Each number is 128 + 32 x the weight over the matrix's rms, rounded and kept within 0 to 255. Layers, rows and columns count from 0. Numbers have three digits each.

# gate: layer 5 MLP gate, 704x256, rms 0.142, rows 651-703, columns 128-191
# up: layer 5 MLP up, 704x256, rms 0.139, rows 651-703, columns 128-191
# down: layer 5 MLP down (transposed), 704x256, rms 0.125, rows 651-703, columns 128-191
gate651:172120118115124135125107125146172180117111091136115151127108145116159090118129092053115102142129178113153068166171119160132118131042155184157140136053209139129099179116125057092084156128108118
up651:111155087143111165142128143091151117142144135166118172183086135080130122084081158151116141109087137170156124187139151171113120065109126069115173142126175129145149124124124065091160102123102075
down651:056111102167171151078130130188089155175139078084093074119130076105230119177085106121080131126158146168151178079103108148099129166127130133116081175106096132135099179164113137123062086119107169
gate652:055130133128087163159148180085164138158126197143137136110090111071117054094169106140039137107104132167121173116135139194127119150133094119077157116133170132119126117154131147185212112141085158
up652:130117086089143139146131148114134145085118091065126090111132134131179095128126113121135055123098154141083154153109196148133106152159152128154165110081118119100104116123152082108170018095109075
down652:132156128081129158182087176102125090071068112138107091081130117168130093114123145152094184135169095160065150088124103098060088140129101118105187152144112122157151185161112103106162112120176109
gate653:088120137089143123098098123196143115139099124080138077123134103136100080113107133160151165149104103109128154088102150158080119147112111152136075116136161094166128153114107118143159172089135158
up653:156155138128136125171101115092096145171117130145181201078148110142133108158085066217068142097097067153151202168130118107099130154202114168163169107102190147113162105111106104146134090150123122
down653:179099132181150121163132171089083153142112080129121117127147135180108100106134160147079158129124130090052133172098168108123135159155093155169161084173154168047103145154148136135106098166128064
gate654:126125165122142112117143118150084133140129116092085202092190113108193118120163123101122163139134102071095197081135143131092141150103102151096167174091107159129096099142090113123156146184088166
up654:127121118097137092118132116127085137063146088056150199128083169135157121133167124123150136136126115082152108108146048087126129148131114096078128185093054160166141128127061137148166141172075103
down654:143161139127142097148173100138126108116149082150116116127101126144212145125111093091130160165132153106136077155136121081145148127150135158137099169167094122118110114169096152152125134096082116
gate655:092125154203127127156113093143111100144063116093161132124134120093144177124108189110185175091155205136043148190126080106116162099178119083130162128132202157156097107067133166101089100148129129
up655:083139172141135177101100098156156110149184098140106105073146164115114142151111107112186138081122127140103165148182090124124126117176131110144116136131047139118139091087120111087137120099076137
down655:092111090146168088160132108122112225128125190135138164127101087071109113128050112070229153138119155145119162084084127116125125170161104156145121187167121131156118123123179095118095128152073122
gate656:114150094086194092113090109148155113095146126125156066039143104116082108106087119119142110112132066182140121088092165193146130106113077132147106130100130084074132128141128118084152147167157080
up656:127173126108144135184147100182138167080121189128087118127122143175151173132124100099132121125120131129168116130156155147116062173073128085121159119050102138127109077102146147148166105146146074
down656:105194122160182165141147108141094158134069110095135195125106125159134124161103146080112144148135096115139154141063138116092124164095062077154196085146084114100102082096149159183164084138144145
gate657:066135113124133144123128095116146180132142152135162101089114176129197125131082106110114170123125119130093122152052133135169144132102112096175143169155106171115112163122165149131106167159113175
up657:163175110105103099132146137159137157102142195076108129096116095111145178111136171132162121097120077104078151145080116058122112115130099149132086144084152150154115162144091115095119150095143107
down657:144162118125157088129130117116107151167117128102095102102111134167123175053157147131106119057092089126100158128101118065123124136138101111153159175114119130085176155127126148185140103059085134
gate658:138108163182136117102128162081123100073112109140131164120107150062124095167139156119099116128122124086138149080106116104136127140106137069157119172091171135070116082111157143147105073096151139
up658:124069150153169128126106126154094113140142123050067145203129099233126102121146165127070148176165171120098116098138146116144140137105110102108114100155122096159156196073096135094138084069146131
down658:144097135105080135171126125123181124146185115078104125134204147115168127180102105152135136117122176103119080155147084129116214066158139174103135149119110124129164069100161120095137155168052167
gate659:129133136107139084068125099128110135117140193180157174115125128102143148098105096128106089132098143097142164050130122097147192141140164149085108183175122077202086110131143137138147198164165143
up659:130107134126139083100135103123053109110098166098154096107101143136156161103149132146134110091143162094145090084105134066153155143124127160118143140199142126153084110133140139155144065128108168
down659:082147166164074089132195145105122150112112110117126162125137128158155107136098151180108128111151143098126149145114098118129095116070063088103156124202111133091070118097178137123129083146121113
gate660:125099076107125099113155155170140156137059119152200129136135148204070075116087165143138141122183149090112123114130127112106133077113154174114173120141161093099177186096160129117087102134184139
up660:079161101102178119079121081132140103117128109183190125104126176136122128112116150100103087125128159133134150160125127128054111099193132166174168175135118110119091056094079187090102125112086144
down660:196085092123156130084094100160099176103156077176103142148155192151132182112088141151074086140130127157100139110060137082122205121110045090178111163072150147204124065137171175087083070121178177
gate661:173113135109096144145159140118130110114093131110098119119147130036141088084187127160176176076075102143184162052062122178136124121094110132114131084147121176135087099138102153155196137197158131
up661:106139128126157138136113148143127182136100101080150136127129183111153125134191151159174081144088097095149191059137150107146147107091075149174174087154117165129080027074147174113095125087175130
down661:082139137152113131164128098118166058120112130156065151087138115146089196119100127133071095139102113158100109189137135160074172151120133040094141158050170145109084095150103060153131129102118133
gate662:102106146151137156134143107103125097094116164088116182165109130129159167122103139147183183097122135139111117107114116150131154127126142133149183121135089171089178105157126134053125150105161100
up662:116142133142102114137122111127192114169220096136174066140150139127082093147147193132131118146115098197075164091088135122152174118126165112094061198122122074127138114111088136118096138159145198
down662:161151133097115135099202172184114109083095112086135121127180100106064142106120027133058134139088118146121172122100152093111153156091098126120152124126122074149063146132093129180137126115095166
gate663:101144142143100063175152143155062203106169182091140136116127165091109168102101230182159164162135214142135151155163106139114194182147153121117121076048098139154129192074134199147114093130144156
up663:098146092066130187043101149057129070157117126106130103118140121138172086201143073158119130131074154157106121105080145128152133143120066139130143139117105120074089131099158113098122131155110142
down663:155185173145131100185155111115125172108146091161089162107159128074103108117063061151189091144112146042167113124144137175133146125142119103111097142144158144181127135112161156172114138059165153
gate664:060103083172179128131145196102132114090167121100114067150132107168072107136134083179109082174131057064105151102123173170166076154150102154130120122132105069124134141170123113113107146089130160
up664:157148068146147130145077105132120140121165102141119151118115088159129092109129179051160098067180085190120105155212138089209164102160159099188186184170160078120099043074164123081129167156088146
down664:127112130138125120100115078119103126204129072116122120088113169102200126139114135141073131123179121196103095114181143127126154087162110110168187143092108083083126135115125154085123056104138119
gate665:194159128152129114153101103135140140114139105125152056105116148168066088113160104078112098109161145108135121100156113085127054120150100080101126054127173071073132114064153110006122110135124077
up665:096082165115067079148153135127174141152135095128130080185120165160132082176123138112158151065162161120071170175133157099171128139083182138132110120116178073103206151102127164080132126093137087
down665:096170185096158114168137035099104188065167162102118122103095100168151144083119228081096108135165152092157110130080128122132189087199074127136103172128138164135171119158150105226149098116094165
gate666:151149091099126140171087110083131127160115140093098094091148185121160143132156153095143109181180121074131156174130121098032163146119149098146103193168156169113147123123121161164149167158100153
up666:083183142085079129104159161116147129158155124155167094159155116121141086136123121140202149129110161103137185131192123112174176069125126125207147139155148162158145130112117143135100109126104117
down666:151139135092132124122058140074136094159167164059201111143136142153176131132155115094148088137113120092144131157079140127140136122148124115135150185150137141135130194154162147081128108133114113
gate667:152094100093150124117120123179113090204086081102156135148114141070154127123088174176106163097195083157159132085120129139113104132073140156127139134180093152168062108114121090124137137129098111
up667:147150116103144128153077080142121122104156140152214146151104199068099057142079119082109098139166164132106078078145107112175133115137159171109127129161129089160115140211109143118182125174069100
down667:105149150105142150152103131089126167133174097123114133095180138172111167113099083115146145076101140183122172121096113107107168117119154147204125088182090123085145181101186157131087152146114122
gate668:151117087158088132110149115132080122122162163209185158133088121127137150165129164108079153084185115128124165172133090120119113168110152165142144174127156162116102147151142122033109136113155114
up668:114121160145141108147088145164093127175189124142192171166117111152175076105174072147114092073135153131159151155137087121141119157091112114026119062184104127207099179125142041184085123102101152
down668:193152105096146184206148111144127103150110125079174168092138187073070042083168111104098107112115147151145162149154097111131094123075109158157086155187146123098110125113125100130142154070131141
gate669:105070187122178081154072185186199110122072114095122163117155136154170148136089190123107197138109147059120166163161106190146129058098097201126091192100155100141165181122150084117115137121131081
up669:130148201139180138116168128128111062105136123134165136153150141074172163179096142150114109144122098105104138120145127103040113135103099126098195146154141137139142133133110099174141120057098110
down669:133134108149149132116080141153137118180104111139129134188142125098092122143078095174114165120144157115117067116127123133149118100135142124136122136095149138146149116130095147120151134112132113
gate670:124172155122122147129108031134098086162158092165081087175139131156111130096120175153112122145118077115132116165171087093182184088106150117125117134152136131162128151094172155117088150124148090
up670:142093091167117106043171160129165191163075135125158127110098136140185130104155159159111145132118142150112112166113190177075114182114110146115146143196082115130104074118177142134143099144150145
down670:148105062148104086106184146173138169163147179123168175165133157078162074084132183122122125136139171193132150099098142132092145199192148121134137107102104158118095116159103177111113120076090122
gate671:120139102143133130058123087164149113139129149086135127110105104083128082170247121140175130100135128115158096162174108146059112148107119108108118092184091141109087165124120105146151144119114098
up671:111076175151148140098121117118130143091156065132171151119157079070115094075102133118132158142144108124131095108153143166151098122090121169097120122192128164154096118086186091134135107151152144
down671:104144093130118152129167145139180128136089157116083099111152100097126149140099124114155086082100073166096143084135144144102146160146119166083161134151125133110121109063122082154106145105153131
gate672:163144143124130069181118099002042091201141130109186123132147158142076138156140124158084137140164177161168150159208098147171153128100148097120129191091127117113181120170120125082115133201163160
up672:129169086128127121141142109039162114171083183095100128086161121057139112103102155111119107117105163145154160124146127114093146094119165052089131108097145086106154060170103152071130114147120124
down672:091153133070089186121152117119126191159125199144137079116102142121076118184132079102122107084125141123152083136099131086142179123166141069100144153135172114128074106155086126155111065152156084
gate673:142159130081173150064166137103163137136167167118073148166087146155085087096103106077188140154152108130102192113128122173048077063118144110110078073141135143161140099091138176102118147114148120
up673:209141114166163182142117151104182201114115160161142152102088145067099114141155185136100104119128133143126137151138080197189141118099143193164187085135119082180111112138122166087181104127136138
down673:102102145157081135135117133119097094106104166107154156052141118109138133132112158208127152158119121137159151121076163129137116107120146162149159149113153180107115130143139104148122154127167134
gate674:113139099122192137149063143123142114078069125098128127142104170101153110120098102172180154129098140148142127157160131153173094085102117123162165177105100152126144157088180088155126109056117112
up674:074229117096130108123178153109160126123112098157135123114136086067068192134133182146122160110152159106123124118134111115106113091045147155167103105107089153194168124118123061154179106079154122
down674:103092173112099126108137155130118150160159082128133167144166126137113111140103074121065111119158163114083122122134137148129152143130108168155113088144139183081164167158093170108137115144133125
gate675:124127109151128112131132099173157088138142100124144150090145155157173120126130106128127172102136117193094110126085028106131162095125149127139111155111056194129093191119091182118150190152141119
up675:136093111174143131154132171184108177144104141151138143071072151132095095120125072135121119132160169220097128122174158135112092136162109107128168084150170118130113187132179172133156138118169121
down675:136082112151183119117184100171166066138118144101116098143134141146104114104110161178163085152166122066095128073159195126142157150140119088102107123153182168057103113188152128095099117141154120
gate676:079143139137111176133145135168082123195175150055156126160170122131109128090131117107138123194097186155167116077080143098167081130151108161129137077127153107116123161070108122149072162064184159
up676:115139136105127087118139156115121137135147092126103175096137111092146137090075159053140164066167112079109162120167103157139106122135112159125096115097140118161186196128118111138068141166143220
down676:119095142124148148082114147125141145104158078123137144095087089178019090147139112131135091172118179098136145138137105089076087103138136125131111158147165165043141100079115096111155145067120162
gate677:067103217123148172146165152158153092181139125088138081084159121145180165157135137133152122158117101151119115137109144171049122132092167135148134162108127156151099139142105091122139142179087076
up677:089084223173145114104129044109113116082144129124158127149181137129166184123139090134154104159195078128110146149081117136148139178102113110110160129098131057124192102124088117038116083156116134
down677:150154129162166166123181078102094158115094158126117111123098090091151107112190117069137141122154072161136124069097111141175030119160057171191117159172078086128141134104152165069107111106134077
gate678:172115090144089080140112142113121140140142132110150104148178105118135059058094171128134145156148093078136108131110154177126136186142083173155139147128086183147150076088139073160139143172103144
up678:116138073115096143120096152091192102193120130108112154080137084125088105078168060162100128152111106058133175145163102150193122121124108132103109100114118133058118112143110155135152133089138130
down678:084153132097153082155054077180149123143089100090138042046117053177136146106126182166188111137119120174096087090083159179114176094193154124147101121153096199192130149127149104098146159137139145
gate679:116101092140171165100070131084130105069135131072054077165166121174105109160105165090152142154107115139092108143144156121150115142083095125158120146123134197146139131123083094163127130142129163
up679:143086098161102055118097173139130138166147121159166197119096141192148120147084165153186118127189155112117101132170142161085092193163124137078184153154135155114113170158095139175092098093109111
down679:151154129173103136127145138114150154147155073142115188074142113083115174137120165108099125118127114050163115147116118125110140105158146120135105112125132109107108119124168086114100116103167107
gate680:131119105149130083161140132116144149097118098131121084118094122114064090122183124117144127107129127139141164110115098187168133139164135118146157098090152103129131159116139087117104115150097103
up680:115119093086091117149103095077162137143137158102152178137134107076147142089121140114084150095155099122133088131101132097138157118109138081126134148104099137084134102119100096091121163154110120
down680:102155129092101104119126131143194180139104155043142103120134123155170113093143194144137177111148149137136143160096144081145109154134105143157162156109098149118151147134161109132110097131053117
gate681:096086111129147131112174091118183158122112195152063035136068098125135107194214091127120079148190116127166136107134126149177163167128082133169172197075085126153181078139100129132192176189120093
up681:103137057153109123157045147110203076183132078126159102188179199129140181123130156166077120133087150087153141079124067134123139143117227158092100202099171144139158179120130124162112107106089106
down681:157089167140069164077175108094176147120084162135139112153103127085117154157121102193153130082123177155135159133137094079169138128183124131115125180102081164144162048132147112128128130059100120
gate682:083090111132131100167109124100114120128185204138132125117093060119171105154135140098174124172092132090124137101148091092106199141080119135203167156138160096130102124143121098193163120119179122
up682:134059074160124143159161188074113091116149128107043186166106068104122191130127165116136124161108137059142167151179117152066181128082139142144092164131204142150118132124114124084122086124124162
down682:088116149144117116105109138168123067168141067136108098121104118074105097103117142152111111183162167100150112129151139169168104102084086118106199109163134126107098118130133200119119175109153132
gate683:111074161159091072148151124101030080170100152123163147090172121145156084122156101112073091134123104088142147118108116108159155080173141086143155122113038146088206116135088078090066169120122078
up683:128096111059160127176136075129079175114139109171198154142117127129129109136094127089148133111107073179124173097120108129134157123132146133147192196133134071094123118146157146171093154088119112
down683:141128160125080188135155149099111125134113105138179081141224167154108167150197173164121084084152158138147115113096099092174145112126039129132156164109121140099146113198082111123126067155107097
gate684:156083140137158123127129075138121135151159194099128131115111138104180097134050139106158104144076141110151168187162093149125167166145110095129094138076116082152184122123146122166150108144080158
up684:124104107100177100146151118137128080153162145116108168175120150085120193072080191133148107152170164131114173112102114140134102134127127127143149132163144084134103082105146142073150132069109167
down684:142178086115152148126131118106118132149145175209107088085145160146127130110163072172135082107123147133117155097107154115139141159129121129106068107119103043167146139121106197093140082126118108
gate685:163111094106082083166096080102110105150108144062147075155102071180160082090164148154149161123107117083156182162164137129137167084115084108109176135092096140115162094175150138128130098191127170
up685:161210140188092100095164139172178124155162191088160104175116127114115093126126125169172110130097158155120130183122094137163198142121069186134106168150065135083105060135134141097120107063096139
down685:085129118153128171175090106108146193115112112164056196157154135128150179192148065112120112093102166157099210144181132114110132178145174072167128138093025131105127152130143134134096161128113144
gate686:115114119087105163133107143106119156133151180074111115121092119122137115082139093107117127136134095095148174116063185173085050104113095116140143091141141105113115181114165167112094094070130140
up686:191145143124151069078121154131150145176117114075092122154167088145119082178119113118127153098124069125103109104138142091119114135133128105133153085108167153196144109151105097127147117135125116
down686:214127102158147107093144144129081099139122138126145131117148131132100066156141133119099130131177133152099087154150090102112110162027132144117115119174169159090169058183087177076128064143153115
gate687:130079068092119132141145155093095107106149150096124112169122123120145089147104117133160094099095173141124164080106093126115136182151129142083098137146129121157103148108147176158145111137185165
up687:135157138161142153146098088143137148106095115091152141092100155125106150146160108072127232167126121107096099123087179156128125087104145108127138138155063130165117112127171099096183133134118049
down687:137152135129151165159130062130192114098148150183159156098119099118136112124123103140155150152084139134164168131127111155159127133103186075073150144116132091201116151162111153125128147095088136
gate688:123151162054099138086159064115157189141126157093123169119191069159120071156149118111141116115038091100074099155114091149087119117090147141090109098061133082131143113122145133153146163124115099
up688:127112127135180125178101120118114057112099147144161161158193126180129169120146158153070055153071129143158137126177163095188145193133120120156088165100130122074136149130118160104190140091160184
down688:130121127139131079197134168160117134162125095120130087131071120127181166153071098136131124092172108156079105148149147141144114166122124158173185130145092114080109087115122161140160106133125110
gate689:164114107140125191116128096139152087063168140155172153130157102125130079143092097131089122134142111113106122152135111071095094052158179198100116107133212024095128120098109091120071137147175105
up689:110129119155109132034145128110179057119149136150112087106097095169078081113133147121132146070153153099147124187086193103166133178151108065162129100068140143126136163101162161089077128119158147
down689:142133136152097102093117156103118158117121105144082103086145085157165087108122143129170098115136130151083154086162150150146145123108242171171153093187135177107092173107147072131168180117111094
gate690:162087119118144123182126097045153158135172168112133177115151154141091139085082087185138137164103136142087146125108075174094169154138109085138168085160100077184125150129099126091091194130141080
up690:060149127117082170134069154170193112150106087134160137135170117103129129164072092154153113124119070135107118159162143110062165121154135162107129128149130163140186142132102129147144214143084098
down690:183110121103094130125134085127152140090126132164188134129104153212111144085110095136121092143140112103148163107166109121106067100151079121133121131083153144151130098123145108109188177130154111
gate691:171099154108092110112156114116146184083107139109152126098106091092150126157102137146113095116111113060135114139117185116178113116146087108120156098163115100085157146134127133128152103096159081
up691:144092165193105132126107060095076094124091137120123132107082121131133107073109158144097168154102085144137136092097077119067085092162137165084156126159042115196169112114103106103105163134106093
down691:111100132155115150145122090159097121161125159113110132170108133113184141108125126127104122167065136100122088089144133112109127153153181146180076137161138138144148115112161147136105160153132126
gate692:115129130174139092171136156151103127122120113108140098106149199137100117178134121151191142090114104118151130143131099157065068181144134127159191116106152089157168153103149152148121123147133099
up692:107114148131107156160086148042130151107109129148122110097132127129133154063160144095084148136127206102175131085140102098115155208077116136123120098183125065150110126140128060107066121098104108
down692:098222052126101098143146149072160127125123146157119123129142144110170137132107152124144124161112157142089195114123118104121105160126163172100128156160155156110115140153155137117085100100067203
gate693:177106154167124153119118072124147114138176095123166182167131121092129125097132145063126101141124168130117116124104124116192163147178132113143120072113100127128118193134130115130114085080147144
up693:113151132208132120151073165139111091143071134122113103124180107139165157151114041132146156115125127126058164113133094137154168180167097156102141121179159174165120156142102111112170122121117091
down693:094157169157113077133073075146126137112148150046087163141185165153217113154092070085128178127136042100087122112180167150052183149118088098139159122122145143096127142146094070134123143132164126
gate694:095075146154121135150158102099099124122108165124231115119172126144141081128127148129167152131092085104103111153145122192099105162109138128152170142104047146133137127128090083134130103155032165
up694:132131160089157159096112084113097111141089128118179143128179137166153159180107124113096149128122118133166142107125076093078118151111184118191167140123077180088158137132067084159111124160074201
down694:133174106093117151160135069180111113156073151109123136075139086110117086149092200169095157120118120144118056167157082098132095129050122152098157099108098130157118152132135175113122173115088107
gate695:148177117125173118173153084188096104147104151125122090127100148114134140104104165062088114136145153161138133122150099166147235072098087125160107087101087231121181162105137091094137174105113129
up695:136113034059166144173046146123168166099145106102081149111141152128101214205128188157137129198088122124116192122133096156132191096152060140116175114182163105137119148057144075178110139158126141
down695:150126145118168107155153110171135124171160167080086092119149165107128075138132136121169104151125123134119120123156159152117203106173123140147109094096174125150138090105102161077127134112141110
gate696:116166115093116086226127098140065136056102083157159124136162123138137125102140152159181135108150144085113099103112120137109147118162165194126143172078124084131119148122126189090163141134156129
up696:131100147170170114117169129096181106161080146166153154090143100087131141078150170201157164127176161165115131094092130092128127160115124117104117050124100118134093105164151068092116189155146143
down696:148105091134128139047160194139166115140110158083130121119116118116164130137109138113120133131090089186139094152100148134136107145156121103119167163089194083109129158102130094108135158138133138
gate697:173148093136111116173143134116126178070118070154126115113127134077081197151137133177134067106141096131167130146135110162130162139093128123124100184135089170156134174077130141096090128084120134
up697:082145121078153146233133118117114120136150110168116144088196172088192139166148124047097149085118107159139081155067134130144163135093115142147086146177146174132094168154078094102132128125066083
down697:129137172088139134144165118132115041132106122113099114111170127110145170041103158142165167109108127093142202104124090148114110127100202146094103174156143151174112207085082147146146121141179138
gate698:088100110180125071133163131107141117081171148130133059091150160128139147127126122112131112170135107098124126170128101120106084145164139135206078104149107120169165083126117126121114110142203070
up698:114149205126136127132163098176101124140157090120131143110108111101043174124145145168181150137079117143129118173145094118143091120096169119157059114080130092105096171104125169130042093135094162
down698:102081175125121106151166132182096143153152129126136132162069138094123081131081162141159140116041125156142120233153110187122138187144122117147157071083180131180117164119120110163107181108155093
gate699:168191019144157073153129123140175135096138064186120130097170152106112102099170100088124180110065120148152118125143128083127180137129094123167115131113119107097170159133186103160160146114170126
up699:125100180187119138065114168121134147170153141185156117168122128174064098131139135148151142117128108123103135157132131155153127111180103171145135060141117095159140101158113115218113124156124081
down699:138160132103146066071124189111155109069143133166150190089156178133122077102111132130061155070089092112133161203132094168120128085125139176190107161042126152115091072102155119157175135103089132
gate700:125093103111132125137109167097158144130158190058143158084141145175143110096118119129097106160190118101153109156111087096151150122144151153130157124141107152121084150103201092063089125186135097
up700:115153124156161127113143101140150101104103088157115096143130127101162095121171129119076132091141171130096114133134105108077137132120092104086097145157127176131170119165076101128099104073180134
down700:148082123110108134107172181083169124141147072115164158124137138138122099111140143130107138112111159136154132123170096157142126128188113122128096124157094139198102116124145104115162075198119135
gate701:141161152069125112121082100115185155165135120068133148142110193144204118096077090092147135125116099137119113095151059087107158139144118123048183168096139148093037182119167148150158134083164088
up701:121128101140132103215123140181164136085044096120147129102131094124111111125102137123094129163118176153099141138143101075191144132121168147142087105102109134130133109165107107119067101214141104
down701:127061104180113105128081078155131151144143126125000154159085124120126086139112135159199126142146088165117089079126117069153125137102133118107135122067148158179123130124116029110121099154182158
gate702:178133119107125145129074079127129190137100127135160130092087182124135112120121113136099077164152143140200148175103085129110149145105115163149138174158099111101109137107072056165150120124151156
up702:080176170215133144089194175119099123124137109087071122152110173144110141182132149176157074110138144127095139137103092114168106142150097115104103143104110158184122160109179158155128147150159143
down702:121185086123074138066121153132119101115101162141101114129076178165137148175104160145128119092171127113125096156097123107119184088105105141100125156100103140150122156154150049109150143157079164
gate703:131123135044110093128110120063113121109166136147109103122125117134146085085173103130094156118087190069086147158127161139230080154121171154127187131120105113123153218078112147120146092158165187
up703:135185125147129124092172155090129138142073125079143100166117133107076125171068103116145120167088065200100122114098135088093110062104106061119148126111114121036112177163123112130101132132181138
down703:104121108122116143170114108144138155080095121107120152153082169119089112123140133073082102104130119154171143104189135089107132107100092191123111112149108124146140159147145128122149129125178115